Weights of a small GPT-style language model, trained from scratch on English Wikipedia.
Architecture: learned positions, no biases in attention or MLP.
Each number is 200 + 20 x the weight over its row's rms, rounded and kept within 0 to 999. Layers, rows and columns count from 0. The size before them is the row's rms in percent of the matrix's.

# down: layer 2 MLP down (transposed), 1024x256, rms 0.149, rows 43-69, columns 0-127
# up: layer 2 MLP up, 1024x256, rms 0.165, rows 44-70, columns 0-127
down43,100,180,193,190,178,200,185,214,226,214,206,199,216,182,186,185,169,187,214,200,205,175,179,230,229,216,180,231,175,160,186,208,188,218,205,173,192,207,226,229,192,241,193,202,191,171,205,210,192,210,195,160,195,191,203,214,209,193,203,226,192,199,205,218,215,171,214,232,216,214,238,169,242,179,215,209,196,212,193,196,196,213,225,190,216,186,195,226,164,206,213,214,192,177,160,207,222,173,246,167,184,243,209,241,200,216,164,209,230,214,216,182,197,173,209,182,242,179,223,198,220,208,177,179,201,179,210,222,220
up44,093,220,167,218,192,188,212,207,193,215,202,181,190,204,182,172,188,203,226,198,228,198,166,228,224,202,183,206,177,192,188,222,215,222,183,227,205,182,187,201,250,178,181,205,199,187,183,224,207,187,164,231,183,193,213,194,196,229,205,218,208,174,215,172,221,184,181,188,218,199,190,202,200,195,207,198,210,234,208,176,207,181,190,241,196,232,217,159,201,188,187,169,195,178,177,153,227,175,223,248,216,222,200,206,207,191,200,223,169,198,191,204,221,213,233,186,206,213,201,169,208,218,214,224,218,212,180,224,205
down44,094,195,214,185,189,185,217,215,206,174,204,198,200,210,194,209,219,200,208,171,174,208,238,205,203,167,183,144,208,202,170,191,181,219,186,183,208,172,186,213,222,194,235,215,213,236,168,201,214,207,184,211,225,232,210,205,224,216,188,174,219,202,157,223,171,209,187,195,208,164,193,193,171,189,214,184,212,234,203,162,185,209,179,214,197,177,226,163,204,173,207,210,193,227,195,199,176,228,173,196,161,173,165,193,181,197,224,205,196,216,185,164,168,211,171,224,224,218,225,192,197,178,177,200,219,155,247,208,208
up45,102,211,212,225,176,240,213,212,207,217,203,181,203,207,204,209,217,177,196,173,192,182,188,210,184,182,207,221,178,203,190,200,197,193,180,190,219,179,173,206,202,222,197,228,210,199,183,206,208,206,195,228,230,193,197,207,216,204,155,199,208,169,198,201,220,195,205,211,204,196,197,187,231,174,242,232,207,191,189,237,214,173,257,178,185,198,183,217,208,182,188,230,221,178,179,177,223,187,162,221,211,238,201,197,228,172,163,226,171,197,244,194,185,233,178,160,174,192,217,171,195,202,203,213,217,223,225,187,170
down45,098,182,215,200,180,225,203,208,175,155,204,188,223,210,163,178,223,209,207,212,228,220,217,158,211,218,161,196,167,179,190,193,221,193,191,211,194,234,193,187,206,206,197,179,203,202,190,201,200,210,176,222,197,190,242,176,166,152,168,181,193,184,201,206,177,194,197,213,199,200,162,205,184,228,163,184,185,182,223,189,184,226,190,220,196,203,188,142,210,178,231,200,178,222,212,189,183,196,223,190,158,165,180,201,190,189,211,217,183,169,209,206,177,214,212,224,246,202,156,191,171,226,197,208,166,215,194,182,175
up46,105,235,178,173,210,173,190,188,164,203,225,152,241,210,187,189,219,200,172,138,150,187,209,200,249,218,209,211,216,178,176,183,212,214,188,234,195,208,210,198,220,198,165,214,213,190,228,214,223,170,205,238,183,181,193,214,207,209,218,193,210,212,202,190,170,185,207,224,178,198,175,215,183,209,189,232,193,205,244,198,234,170,221,186,192,188,190,205,166,206,220,212,231,168,224,202,194,216,225,211,203,241,187,191,198,178,174,196,208,216,216,201,219,210,241,218,206,206,189,177,181,174,211,157,198,200,207,204,158
down46,094,163,229,211,215,216,204,192,229,207,171,160,181,173,206,233,204,190,223,205,234,186,179,229,201,204,182,183,176,208,197,158,164,198,199,220,206,215,219,179,192,182,181,186,232,192,202,207,234,202,210,197,199,204,219,198,183,181,146,203,206,166,224,193,229,157,191,196,190,210,196,216,199,183,187,219,233,187,192,214,210,178,160,182,185,187,192,215,206,199,211,216,191,199,188,185,204,215,209,138,205,191,189,158,193,190,174,188,187,194,212,198,246,235,179,169,202,210,199,210,154,230,215,194,211,209,244,214,203
up47,105,205,191,183,187,227,187,198,223,151,228,250,207,251,177,227,207,210,200,194,206,208,223,189,228,195,190,190,231,206,221,201,212,206,190,205,219,195,189,206,202,231,180,210,184,181,183,198,228,216,162,182,197,182,178,191,248,221,191,187,229,172,180,207,190,193,203,209,203,161,174,174,200,193,216,170,188,205,215,206,231,209,193,206,188,212,197,185,229,191,175,212,186,204,192,159,199,232,183,245,209,209,257,168,220,199,171,205,203,162,198,168,173,205,200,188,200,242,185,185,187,215,201,238,183,184,231,248,226
down47,096,180,206,191,200,194,190,199,187,228,170,216,197,194,214,205,220,196,230,188,208,194,175,189,224,245,200,157,214,192,174,192,195,204,237,186,209,207,194,175,183,211,163,178,185,207,176,225,210,234,176,184,198,205,243,160,198,187,167,200,187,211,194,174,255,214,188,188,197,205,191,200,199,181,203,225,209,175,174,213,220,203,164,249,207,216,218,214,210,212,237,150,177,236,212,195,197,184,150,221,194,169,178,181,177,228,177,223,220,202,176,199,242,210,233,228,201,190,191,209,185,182,204,184,209,215,189,177,163
up48,104,210,195,173,233,194,214,213,183,161,204,199,206,189,206,234,199,206,178,174,168,204,231,165,170,171,173,226,199,206,187,206,200,198,198,180,210,197,183,204,209,202,204,174,246,183,207,206,245,214,201,180,240,199,208,221,216,226,205,181,222,185,199,202,197,196,160,219,179,233,203,166,166,191,182,178,170,202,189,208,218,203,188,180,195,202,205,198,178,196,210,210,235,193,227,211,174,156,211,225,197,202,205,192,213,236,193,206,217,180,175,220,224,196,179,205,205,203,212,191,184,177,219,209,248,224,188,236,208
down48,085,192,216,151,233,214,202,220,181,204,235,180,193,163,212,167,188,209,208,219,230,217,194,188,194,188,191,232,242,231,167,180,222,241,172,191,202,199,184,153,213,186,190,212,221,219,245,201,199,205,205,228,155,195,227,223,177,191,189,211,150,223,229,207,206,193,196,203,183,203,197,214,201,204,217,202,233,181,183,196,212,228,188,180,217,200,186,206,183,217,211,204,204,181,210,192,198,208,204,215,211,206,173,196,205,229,219,178,183,209,226,182,246,214,186,207,173,212,192,233,197,198,178,249,209,206,200,179,201
up49,097,195,195,210,186,161,210,187,216,211,194,199,204,227,205,216,210,179,189,212,179,192,226,201,191,216,216,202,222,172,208,185,199,202,186,194,207,189,198,231,216,216,211,219,228,171,158,201,230,195,202,184,221,197,206,210,231,200,183,201,186,178,198,219,190,130,184,213,205,206,221,201,194,171,218,198,230,205,207,195,237,231,191,215,187,209,253,149,197,180,217,199,192,215,191,174,206,208,180,188,196,174,217,179,191,228,180,170,234,191,161,240,183,200,181,185,190,189,197,207,210,216,176,179,205,177,161,201,221
down49,092,208,186,213,232,230,212,177,208,199,205,198,199,231,207,185,156,210,216,185,218,190,171,169,198,192,230,200,191,159,217,167,228,195,203,200,214,225,236,195,188,209,210,187,169,210,218,188,199,169,158,163,178,223,207,219,201,157,204,201,188,206,226,189,186,218,234,179,179,155,189,207,220,201,196,224,205,218,201,165,187,205,205,190,168,181,133,221,211,248,174,194,217,193,178,187,206,179,198,165,166,231,192,201,184,191,211,204,192,186,195,182,175,228,226,194,204,196,166,191,191,208,191,209,219,191,218,188,204
up50,089,209,175,205,228,187,214,176,214,202,187,180,186,200,188,198,220,201,224,202,217,217,218,179,225,208,208,232,203,218,191,183,226,170,204,195,244,199,193,190,223,230,164,226,182,215,158,194,206,195,168,205,205,200,225,209,183,182,216,203,227,209,183,172,189,204,236,207,188,192,184,228,181,167,213,210,213,235,227,145,184,212,200,208,220,175,200,215,198,218,165,211,218,181,221,188,213,192,194,215,177,204,194,198,236,211,175,183,202,251,205,192,197,193,205,197,174,228,226,197,200,224,155,208,189,218,202,184,186
down50,097,229,200,194,202,185,220,195,206,213,210,224,181,197,163,200,204,205,160,230,220,196,185,197,169,152,203,205,219,237,216,189,181,201,194,181,199,186,218,223,216,230,188,168,197,214,199,205,211,223,217,240,194,192,202,192,223,181,183,201,185,229,195,217,180,214,170,203,248,233,189,147,196,204,185,201,174,195,214,218,183,182,160,203,189,176,216,172,222,212,222,178,209,160,177,210,190,185,232,191,205,187,204,200,222,190,215,237,191,173,183,232,210,200,194,215,167,229,204,216,207,205,204,213,200,226,228,222,210
up51,107,191,190,219,202,198,238,190,182,175,214,219,183,222,201,179,211,201,180,192,154,205,227,213,222,156,201,156,168,201,261,199,199,213,187,191,184,241,159,240,181,176,212,203,144,205,208,205,215,199,189,241,183,196,191,199,190,210,183,209,205,142,202,207,183,191,183,217,181,232,229,203,211,217,204,220,215,163,201,178,208,209,183,216,163,198,210,228,181,195,186,201,226,192,193,214,190,183,202,219,239,221,182,165,206,223,200,190,168,197,188,205,196,206,180,223,212,174,153,216,194,212,187,188,175,212,197,212,182
down51,105,226,263,190,220,164,202,212,194,169,190,218,176,193,163,175,178,202,173,192,201,169,210,187,178,211,234,200,188,224,211,204,179,218,186,182,226,191,194,209,196,202,198,196,166,217,192,207,162,198,207,228,178,178,226,187,202,184,196,225,204,172,216,202,204,206,204,209,233,211,162,217,173,194,204,224,200,177,230,196,200,249,233,192,186,188,230,227,172,213,164,230,193,180,214,178,202,208,172,186,192,229,225,219,159,219,204,195,164,202,185,202,198,223,200,202,196,185,240,190,204,203,214,209,205,184,195,186,180
up52,114,216,191,216,186,198,227,160,225,189,175,199,181,196,186,199,207,233,230,256,208,199,205,182,202,199,187,200,217,147,219,184,215,200,209,204,163,180,194,209,245,206,212,198,235,173,177,192,139,195,188,247,192,188,197,177,191,197,190,164,209,242,173,190,228,189,184,195,186,209,213,198,210,186,229,193,222,231,187,222,193,167,219,187,198,193,161,180,201,162,187,166,246,204,202,234,183,177,220,205,206,206,211,205,202,210,213,210,221,195,203,185,208,213,176,228,181,173,218,213,185,213,193,180,198,181,177,177,222
down52,104,215,251,234,223,203,177,192,194,183,219,193,184,182,179,192,172,219,223,216,183,221,189,217,197,196,150,207,180,209,205,191,196,196,174,202,222,212,168,195,207,201,195,224,214,182,188,219,206,183,205,212,199,221,194,231,212,201,221,176,216,198,254,160,220,193,208,196,195,201,181,182,196,182,236,213,222,165,216,187,226,224,225,194,186,156,193,176,204,203,204,178,200,229,191,192,207,205,207,216,187,194,182,223,186,202,218,206,215,228,245,208,200,198,191,195,244,181,202,192,172,238,204,187,191,204,237,200,173
up53,110,172,189,199,172,200,217,228,174,198,212,147,199,198,204,204,197,214,208,200,186,192,164,186,176,182,206,233,189,202,208,207,212,201,229,199,195,234,160,233,163,212,202,145,209,197,168,197,195,237,199,220,212,193,175,182,177,210,223,195,219,213,200,203,201,185,169,234,194,225,198,233,196,165,225,204,179,209,185,205,185,195,192,175,215,209,178,173,188,225,240,169,209,167,244,212,176,162,207,158,184,213,199,209,167,225,212,194,187,220,172,215,199,219,199,183,214,220,205,163,207,181,197,167,227,218,222,191,198
down53,103,214,199,181,219,219,180,224,190,221,193,200,230,211,180,176,209,159,226,194,231,197,232,182,184,169,191,199,212,203,192,210,214,181,179,204,162,168,207,239,231,226,179,238,182,152,208,169,194,206,238,183,182,164,217,193,210,237,192,171,208,169,193,175,194,181,206,239,208,199,196,207,220,198,192,221,214,161,206,237,189,197,211,210,202,184,223,186,202,183,187,160,184,181,182,203,191,178,211,186,199,184,221,239,189,183,186,164,214,213,222,206,212,195,183,171,188,214,221,198,181,186,221,192,226,234,214,190,206
up54,100,212,193,235,199,205,188,230,194,186,240,221,215,197,189,190,179,198,211,223,223,198,187,188,222,225,187,209,214,230,185,192,195,204,209,181,182,201,205,195,179,189,195,217,194,237,171,166,199,201,267,223,176,199,174,228,216,193,185,187,237,174,194,219,203,195,237,188,216,194,203,192,193,197,208,217,212,173,191,206,222,211,211,185,201,180,204,210,191,204,216,224,208,194,233,188,226,159,211,174,198,210,177,218,197,178,168,215,198,143,190,160,198,190,160,190,178,181,194,171,177,206,154,218,193,201,207,196,221
down54,098,183,214,167,189,183,197,184,227,220,193,217,192,198,234,175,197,180,177,189,223,160,205,223,191,175,210,196,164,205,216,209,192,196,171,206,215,217,241,187,196,188,208,198,192,211,225,225,191,204,183,217,260,234,207,206,180,188,212,222,200,188,186,164,223,221,211,200,207,218,191,236,211,216,185,216,220,238,190,178,218,202,198,224,185,156,203,200,199,243,235,192,184,177,198,208,186,201,200,205,210,216,232,198,200,208,174,196,193,250,207,199,172,180,237,199,224,201,226,243,193,216,199,198,213,208,226,193,203
up55,107,219,179,231,222,224,204,206,223,249,209,206,191,206,243,208,218,210,166,231,216,191,195,178,164,231,223,178,189,181,213,186,176,192,241,201,209,218,174,163,226,214,197,202,205,220,221,183,199,205,224,198,241,204,203,193,175,207,200,186,209,254,195,185,196,234,185,170,209,197,168,158,190,194,227,174,186,185,204,184,223,201,173,202,192,229,172,223,211,205,227,239,212,203,231,221,226,152,202,215,192,204,215,202,176,230,217,203,213,198,174,211,211,200,179,224,201,204,178,182,201,228,203,171,200,204,163,216,193
down55,098,220,197,205,193,197,184,202,184,205,187,185,183,220,213,228,209,204,186,207,231,170,191,212,213,206,230,198,206,232,188,216,208,207,196,167,187,185,193,209,185,191,187,184,233,250,205,211,183,186,211,199,208,219,159,178,206,198,185,199,195,192,179,176,182,203,201,203,196,196,180,224,151,198,180,172,215,190,208,198,182,176,201,201,218,229,217,169,169,229,164,187,212,204,186,158,181,232,193,207,183,148,196,182,159,191,240,211,178,171,233,191,187,174,209,197,231,166,184,202,220,181,200,243,206,155,216,164,180
up56,106,210,199,235,191,217,245,180,163,211,197,177,202,237,183,230,200,183,224,180,177,208,192,214,210,170,194,180,189,205,213,249,202,165,210,238,175,196,178,207,217,220,163,203,177,192,189,197,228,243,199,222,220,213,220,214,182,188,201,227,197,200,209,223,205,181,193,247,218,207,191,177,202,181,184,215,227,171,178,194,189,204,203,169,211,190,193,209,175,174,213,193,201,221,188,187,193,181,187,182,202,194,183,196,211,185,177,214,182,204,165,177,179,217,160,219,216,183,179,171,176,181,220,186,213,210,222,215,178
down56,120,204,165,184,163,200,197,181,189,195,193,173,229,222,182,222,225,168,181,179,231,179,209,158,176,175,211,194,163,203,248,217,233,205,227,218,189,192,157,182,207,213,188,206,221,224,190,174,190,229,197,195,227,199,218,155,211,205,190,210,195,247,184,217,200,173,172,214,190,227,208,210,187,203,168,170,200,191,191,193,191,208,215,183,189,190,194,169,213,223,221,204,199,173,218,205,216,200,192,216,172,208,197,222,216,213,190,187,226,217,204,196,198,225,157,202,182,165,212,193,158,212,178,227,218,191,211,221,247
up57,101,199,162,221,188,215,165,178,141,200,189,146,205,157,218,195,206,202,193,194,181,172,236,194,207,187,209,210,177,211,200,190,212,201,207,191,207,217,186,237,201,187,197,206,222,205,206,210,211,190,171,178,207,206,195,247,226,169,206,208,213,223,195,181,199,208,175,185,207,180,205,165,202,222,154,234,193,227,195,214,202,196,234,251,172,206,151,156,212,174,198,173,213,194,173,182,192,199,174,221,201,215,208,194,194,174,251,184,217,206,233,197,184,189,215,214,177,204,194,172,243,241,208,212,210,219,169,195,208
down57,088,191,193,200,203,236,187,200,151,198,226,200,205,192,226,222,192,204,194,182,212,198,222,206,190,166,213,157,187,176,184,222,189,178,201,179,204,140,200,202,210,237,171,215,224,208,179,233,202,184,201,149,183,197,204,194,207,195,174,186,172,220,165,217,200,202,185,217,189,209,212,180,204,212,207,232,198,180,173,217,187,180,203,223,211,184,215,174,189,203,197,197,215,213,214,184,191,224,207,203,196,186,189,175,139,223,200,176,192,198,185,218,189,215,194,194,229,219,197,201,187,198,230,207,174,207,214,192,216
up58,096,194,158,215,221,183,231,205,236,200,186,190,206,219,216,177,199,188,192,196,212,168,214,198,180,198,199,218,182,174,188,217,190,200,215,193,182,189,201,212,209,188,206,182,205,193,203,182,206,196,232,194,233,199,193,205,207,210,238,196,223,231,197,201,194,180,188,210,182,259,184,176,209,193,202,157,193,203,211,170,181,232,217,220,206,193,209,240,213,179,209,198,174,187,198,224,226,148,187,218,220,202,200,200,177,192,212,216,221,197,193,185,240,207,185,194,234,209,200,227,186,190,227,159,201,216,196,207,178
down58,089,177,214,200,183,167,210,233,191,143,197,207,227,236,163,158,203,205,202,190,226,163,230,174,257,199,207,203,191,219,175,228,211,212,187,180,195,190,210,219,211,191,241,219,181,202,178,222,200,203,227,184,207,221,207,224,164,207,187,205,243,239,193,192,201,202,217,207,175,180,199,193,174,183,219,214,202,202,173,192,194,208,197,248,204,171,224,203,235,195,226,198,184,175,216,226,176,214,181,225,225,179,206,203,212,206,199,195,240,214,199,167,234,221,194,188,206,250,193,208,207,220,250,183,229,212,212,177,162
up59,085,195,222,185,201,173,175,194,226,200,210,177,212,197,223,195,200,196,187,204,228,203,194,166,155,196,185,188,211,193,200,199,166,196,201,184,181,222,212,229,196,204,200,211,212,221,251,220,207,215,176,184,204,170,203,206,212,224,223,206,222,243,190,214,211,188,158,215,220,181,215,181,176,233,201,201,208,186,206,175,190,195,223,186,193,188,206,214,178,204,201,194,203,211,200,203,179,236,208,204,186,215,190,203,225,233,237,225,189,206,185,200,133,166,205,224,211,216,137,206,213,185,212,189,217,184,170,220,215
down59,089,214,200,233,174,211,185,217,206,193,234,184,180,206,188,179,192,176,184,170,187,224,170,194,205,159,189,183,219,195,211,226,229,217,196,209,186,185,233,239,194,167,205,218,187,196,212,192,197,213,171,216,196,204,189,187,166,194,218,207,222,223,205,209,206,173,176,235,205,181,208,175,200,203,211,214,190,209,178,210,197,179,164,232,204,213,207,245,202,233,197,210,222,205,199,196,189,169,180,196,200,183,213,181,197,204,196,216,197,217,219,223,217,191,173,207,188,181,176,172,245,199,189,238,187,184,186,193,245
up60,105,192,190,186,178,213,219,175,223,174,179,210,231,244,205,199,193,193,213,204,196,222,198,180,179,192,184,206,198,166,218,203,164,238,208,191,213,221,213,196,222,183,211,205,202,244,208,188,218,148,154,179,190,201,186,205,191,155,181,198,223,193,227,214,199,210,193,224,183,209,199,167,188,191,218,206,198,195,168,219,175,199,210,208,206,211,190,217,200,189,177,195,215,191,189,219,196,198,228,218,193,189,160,208,227,222,171,186,245,183,189,211,196,199,195,189,192,183,196,195,227,162,239,197,210,194,197,206,248
down60,098,214,195,226,224,204,198,164,199,222,184,199,207,230,164,214,193,225,217,185,205,198,197,212,220,195,192,168,178,177,180,215,217,186,205,190,194,177,211,174,197,143,200,219,195,190,189,202,233,220,198,210,225,199,204,201,227,209,207,173,135,182,209,208,199,179,216,226,165,224,224,168,183,216,180,223,197,228,207,201,181,221,209,211,216,209,235,176,179,189,222,195,157,182,155,205,201,159,195,204,189,175,210,220,217,217,220,225,229,175,223,204,180,232,231,190,219,172,159,187,218,193,206,213,220,218,178,193,187
up61,098,212,183,257,178,175,201,189,211,212,196,197,206,227,190,207,191,194,208,239,208,225,186,227,181,182,185,200,182,225,174,184,178,192,215,211,231,198,212,233,162,173,194,175,188,195,197,184,176,193,159,209,177,198,195,179,201,184,203,232,190,204,230,178,190,191,185,191,202,186,233,206,197,197,223,193,211,170,212,208,188,218,209,226,214,224,217,226,183,187,193,229,208,218,183,190,208,175,235,227,191,232,207,194,222,235,203,218,179,164,170,200,185,243,206,192,211,220,185,175,226,213,180,170,227,201,195,203,226
down61,091,190,217,174,213,220,210,201,224,188,193,201,214,183,202,186,191,230,166,191,171,182,228,193,216,180,207,211,243,179,230,217,204,221,186,155,180,152,198,179,215,226,230,209,208,211,221,223,206,235,204,186,200,210,212,196,201,188,166,165,209,205,174,239,183,203,213,153,192,186,189,213,194,236,154,209,211,211,207,215,223,178,232,218,193,188,194,198,194,191,199,217,195,178,233,206,185,204,172,191,217,170,202,222,166,165,174,205,186,216,193,190,200,214,210,167,200,195,230,199,206,220,210,214,180,204,210,212,201
up62,103,214,191,218,162,193,234,204,202,223,238,199,227,207,224,209,237,226,199,167,192,191,209,229,204,210,190,182,186,190,187,200,198,219,182,203,194,216,202,174,188,201,241,211,199,188,180,204,197,215,205,209,226,159,196,206,219,199,189,186,202,189,180,201,224,188,168,158,205,223,183,240,226,194,224,156,188,171,195,209,215,207,247,200,197,200,181,213,217,191,207,179,193,214,247,176,217,212,175,223,202,193,198,195,198,207,175,200,200,216,199,188,198,214,203,189,216,184,246,202,180,180,195,203,157,252,171,210,236
down62,094,197,205,192,253,201,174,172,211,196,185,187,173,207,181,216,162,189,223,230,204,206,199,199,214,204,207,180,190,162,208,179,183,201,202,194,191,180,206,239,203,203,186,189,196,204,223,194,199,192,198,145,207,241,201,188,179,198,180,199,190,195,225,189,188,205,213,224,173,189,188,199,165,207,196,242,213,233,232,189,172,183,158,183,213,203,203,218,197,178,186,209,206,205,171,218,189,218,221,180,191,239,208,209,204,203,256,206,204,159,183,216,203,186,237,200,202,198,159,188,230,210,207,215,234,133,221,189,167
up63,109,199,220,204,208,186,183,202,211,211,195,187,199,212,199,188,162,203,179,203,212,200,187,234,162,177,183,190,221,209,197,195,193,196,218,174,190,223,180,223,176,199,196,194,188,230,180,184,215,186,187,235,210,200,164,190,197,201,210,241,244,209,188,148,187,215,203,218,222,232,198,247,204,206,220,186,184,199,165,148,173,211,209,196,233,202,201,228,215,206,212,222,210,181,217,195,209,168,203,166,190,154,153,209,204,194,190,162,195,208,197,189,177,203,194,196,207,203,183,188,221,186,198,165,189,215,216,167,180
down63,104,215,207,181,221,206,202,202,188,205,205,192,223,180,213,156,166,217,213,206,168,195,189,235,246,196,227,238,225,199,196,211,200,193,169,176,188,216,203,178,150,205,187,186,227,164,205,211,191,186,182,204,178,209,229,189,196,198,183,193,181,218,229,228,187,159,248,198,203,206,206,239,207,203,167,246,204,180,206,252,209,183,192,210,205,210,237,207,231,201,197,162,212,223,203,172,221,192,158,185,204,216,208,194,200,202,231,177,167,186,212,197,205,224,212,179,225,230,209,210,216,203,237,211,185,217,219,207,215
up64,087,242,208,208,215,220,183,218,192,167,188,220,210,219,187,196,226,176,202,211,197,214,187,227,221,225,176,173,246,197,157,187,224,191,185,204,200,215,185,189,194,208,175,211,214,198,184,183,189,190,213,198,180,208,203,221,188,219,227,216,193,212,226,188,196,200,199,211,217,216,202,210,214,224,192,209,179,199,189,198,193,201,196,204,192,230,135,191,213,226,194,247,153,177,192,170,163,176,206,191,187,208,200,193,201,215,207,151,202,199,231,186,178,237,190,194,174,214,180,173,201,220,188,198,209,207,211,170,215
down64,094,215,188,230,178,198,162,195,184,181,230,202,185,193,208,203,207,186,231,171,232,202,198,221,205,220,219,199,251,233,204,210,201,223,225,172,195,170,200,173,162,197,187,205,190,171,196,209,219,230,184,200,173,241,199,238,228,206,214,202,198,231,182,186,205,237,201,222,229,201,206,193,240,218,208,190,197,193,146,228,210,182,210,175,203,212,186,165,196,214,207,178,196,203,192,189,188,197,186,165,170,207,194,167,178,195,212,219,168,187,204,205,199,175,175,211,190,205,186,177,182,191,183,188,190,201,229,166,207
up65,110,204,151,217,230,204,195,210,204,250,184,208,164,214,200,216,187,198,203,199,149,227,201,208,236,213,171,218,192,212,186,173,219,199,171,217,249,203,214,206,204,203,190,193,216,168,211,231,227,187,197,187,222,188,199,191,185,194,178,221,202,246,204,198,223,202,226,219,188,221,183,214,186,190,217,217,182,190,188,213,193,205,200,211,212,183,175,184,210,206,193,223,225,243,212,184,211,156,200,196,212,218,175,175,191,179,191,198,211,256,191,200,169,199,190,212,177,215,225,249,214,230,175,202,150,205,160,179,209
down65,110,180,195,218,199,192,225,215,185,230,224,233,189,176,160,188,175,215,240,187,187,190,185,191,189,179,161,225,232,238,160,201,197,179,226,206,198,203,215,220,194,219,151,190,212,235,200,216,202,221,188,216,207,164,180,175,198,154,214,168,179,229,175,210,209,186,190,192,191,177,194,193,189,202,184,228,180,205,215,194,221,203,185,195,207,188,202,201,204,224,210,222,202,217,215,190,258,169,203,226,223,183,181,193,175,194,211,188,167,250,167,199,195,202,217,199,201,216,210,178,196,203,180,193,195,224,208,214,196
up66,108,170,230,180,181,212,203,232,200,206,200,226,173,239,198,200,197,224,218,210,233,216,229,228,172,204,187,205,191,194,167,181,184,169,232,212,196,184,171,191,230,215,186,217,143,213,177,224,166,203,204,207,209,177,201,197,211,183,186,178,200,177,202,214,232,207,214,237,202,246,216,198,208,209,200,204,200,217,187,154,220,233,223,194,222,182,199,234,206,216,193,186,168,191,219,200,197,192,220,190,242,202,195,248,218,173,207,201,233,218,204,202,186,173,173,207,210,196,175,189,192,206,195,212,217,203,216,243,242
down66,104,242,167,195,201,201,200,195,223,240,226,219,211,187,220,180,170,187,192,172,197,228,204,201,201,198,214,210,181,185,239,154,155,208,198,184,165,225,194,155,205,226,206,203,203,166,233,238,172,159,196,214,176,210,218,144,208,191,201,206,227,182,183,207,218,238,164,188,194,205,169,146,184,189,203,194,221,188,171,225,203,193,195,220,194,204,198,198,194,159,206,207,222,180,204,187,197,207,177,237,166,227,175,195,173,192,182,182,211,173,209,217,180,196,219,171,212,189,199,188,180,190,205,181,183,182,195,201,208
up67,083,230,208,195,172,194,217,215,203,223,196,240,188,195,182,195,200,205,217,192,181,195,223,193,223,205,196,226,190,204,160,191,153,188,221,195,207,245,188,191,173,227,197,206,204,246,203,199,213,176,190,223,192,180,216,216,201,183,177,232,204,182,229,179,187,194,192,189,216,207,162,172,183,208,201,227,158,195,226,208,176,249,172,180,195,220,183,213,197,209,201,225,209,229,186,196,222,212,231,192,193,210,180,214,171,187,206,204,233,185,169,204,224,197,212,202,236,207,187,177,189,242,201,216,199,230,232,177,189
down67,091,184,187,192,188,215,180,215,184,174,184,211,201,212,219,202,217,211,212,189,175,181,181,224,195,188,207,181,174,195,220,206,238,209,183,169,185,233,222,220,225,183,189,199,207,181,179,177,198,193,208,202,202,225,164,183,212,197,224,220,187,208,180,182,221,198,235,198,187,189,258,225,194,205,228,222,235,203,183,189,209,189,240,198,195,183,200,218,196,189,220,207,227,164,213,171,183,190,155,226,195,211,224,191,199,217,214,178,158,208,233,222,162,197,189,214,167,195,206,212,208,193,185,205,208,188,169,206,213
up68,099,223,184,159,157,193,184,200,216,182,208,192,175,205,214,219,200,207,232,206,188,248,205,225,177,210,222,211,248,168,174,226,195,176,186,208,200,213,219,201,203,208,214,194,216,211,177,213,185,254,187,210,209,195,194,198,187,191,170,205,219,237,211,212,211,197,193,188,203,213,225,188,220,160,196,163,187,200,158,236,219,187,208,209,176,179,143,203,222,223,195,201,219,192,198,190,219,214,205,230,233,185,207,210,208,188,174,204,248,181,216,203,208,163,218,169,231,207,199,186,170,171,189,203,207,187,250,218,206
down68,102,194,157,214,223,193,190,215,224,198,219,193,164,204,185,163,201,199,189,204,201,220,198,186,191,213,206,210,216,249,215,222,192,185,163,206,194,202,186,212,193,176,202,187,230,220,203,181,241,167,219,169,199,214,190,200,230,187,214,191,166,220,186,214,187,183,196,203,153,176,190,211,184,202,194,175,195,160,208,179,194,190,212,215,203,174,227,195,211,190,216,209,193,231,183,193,193,209,184,203,192,213,199,218,175,196,168,185,144,226,186,173,211,183,232,200,222,196,203,185,241,215,215,219,191,242,200,209,188
up69,098,216,187,207,201,217,201,185,176,183,204,179,178,168,213,221,198,193,189,220,160,221,209,229,206,209,209,215,165,172,201,218,224,172,196,221,194,196,220,214,217,214,190,217,177,180,200,206,170,193,205,187,225,227,214,182,201,207,213,190,184,183,210,227,195,214,203,200,229,233,186,209,196,204,189,182,226,204,201,210,189,195,195,224,201,192,179,196,224,222,200,238,181,197,240,207,217,191,172,208,163,222,205,195,208,246,191,194,198,181,182,214,222,240,194,174,216,232,180,224,196,200,190,201,236,218,213,186,222
down69,086,201,215,163,181,197,226,208,179,220,176,215,210,223,213,192,176,218,204,192,247,196,185,183,193,195,167,181,223,214,186,181,179,214,183,184,222,224,246,179,197,200,206,202,154,237,159,185,193,194,193,188,190,204,214,215,232,209,186,165,210,187,205,169,188,173,215,177,210,190,220,218,177,222,197,200,173,207,213,192,198,203,203,238,166,206,195,204,235,206,225,212,183,206,219,224,175,196,177,224,184,181,207,196,159,190,190,210,196,180,167,171,204,207,194,185,210,211,204,176,232,217,170,191,195,213,204,166,181
up70,105,205,174,174,189,234,203,209,193,213,189,182,194,221,212,248,242,224,206,182,218,208,192,233,204,201,219,204,207,214,233,204,224,186,195,188,207,167,201,191,231,203,167,203,203,195,209,201,173,205,141,192,189,233,200,195,187,208,206,208,198,228,213,193,189,227,202,168,210,204,218,206,220,172,205,187,191,178,195,207,179,213,236,185,197,188,234,198,207,175,205,203,219,182,234,188,201,200,208,190,199,188,210,208,201,218,205,180,176,214,213,246,203,183,225,170,199,194,220,162,238,165,201,197,229,212,217,195,201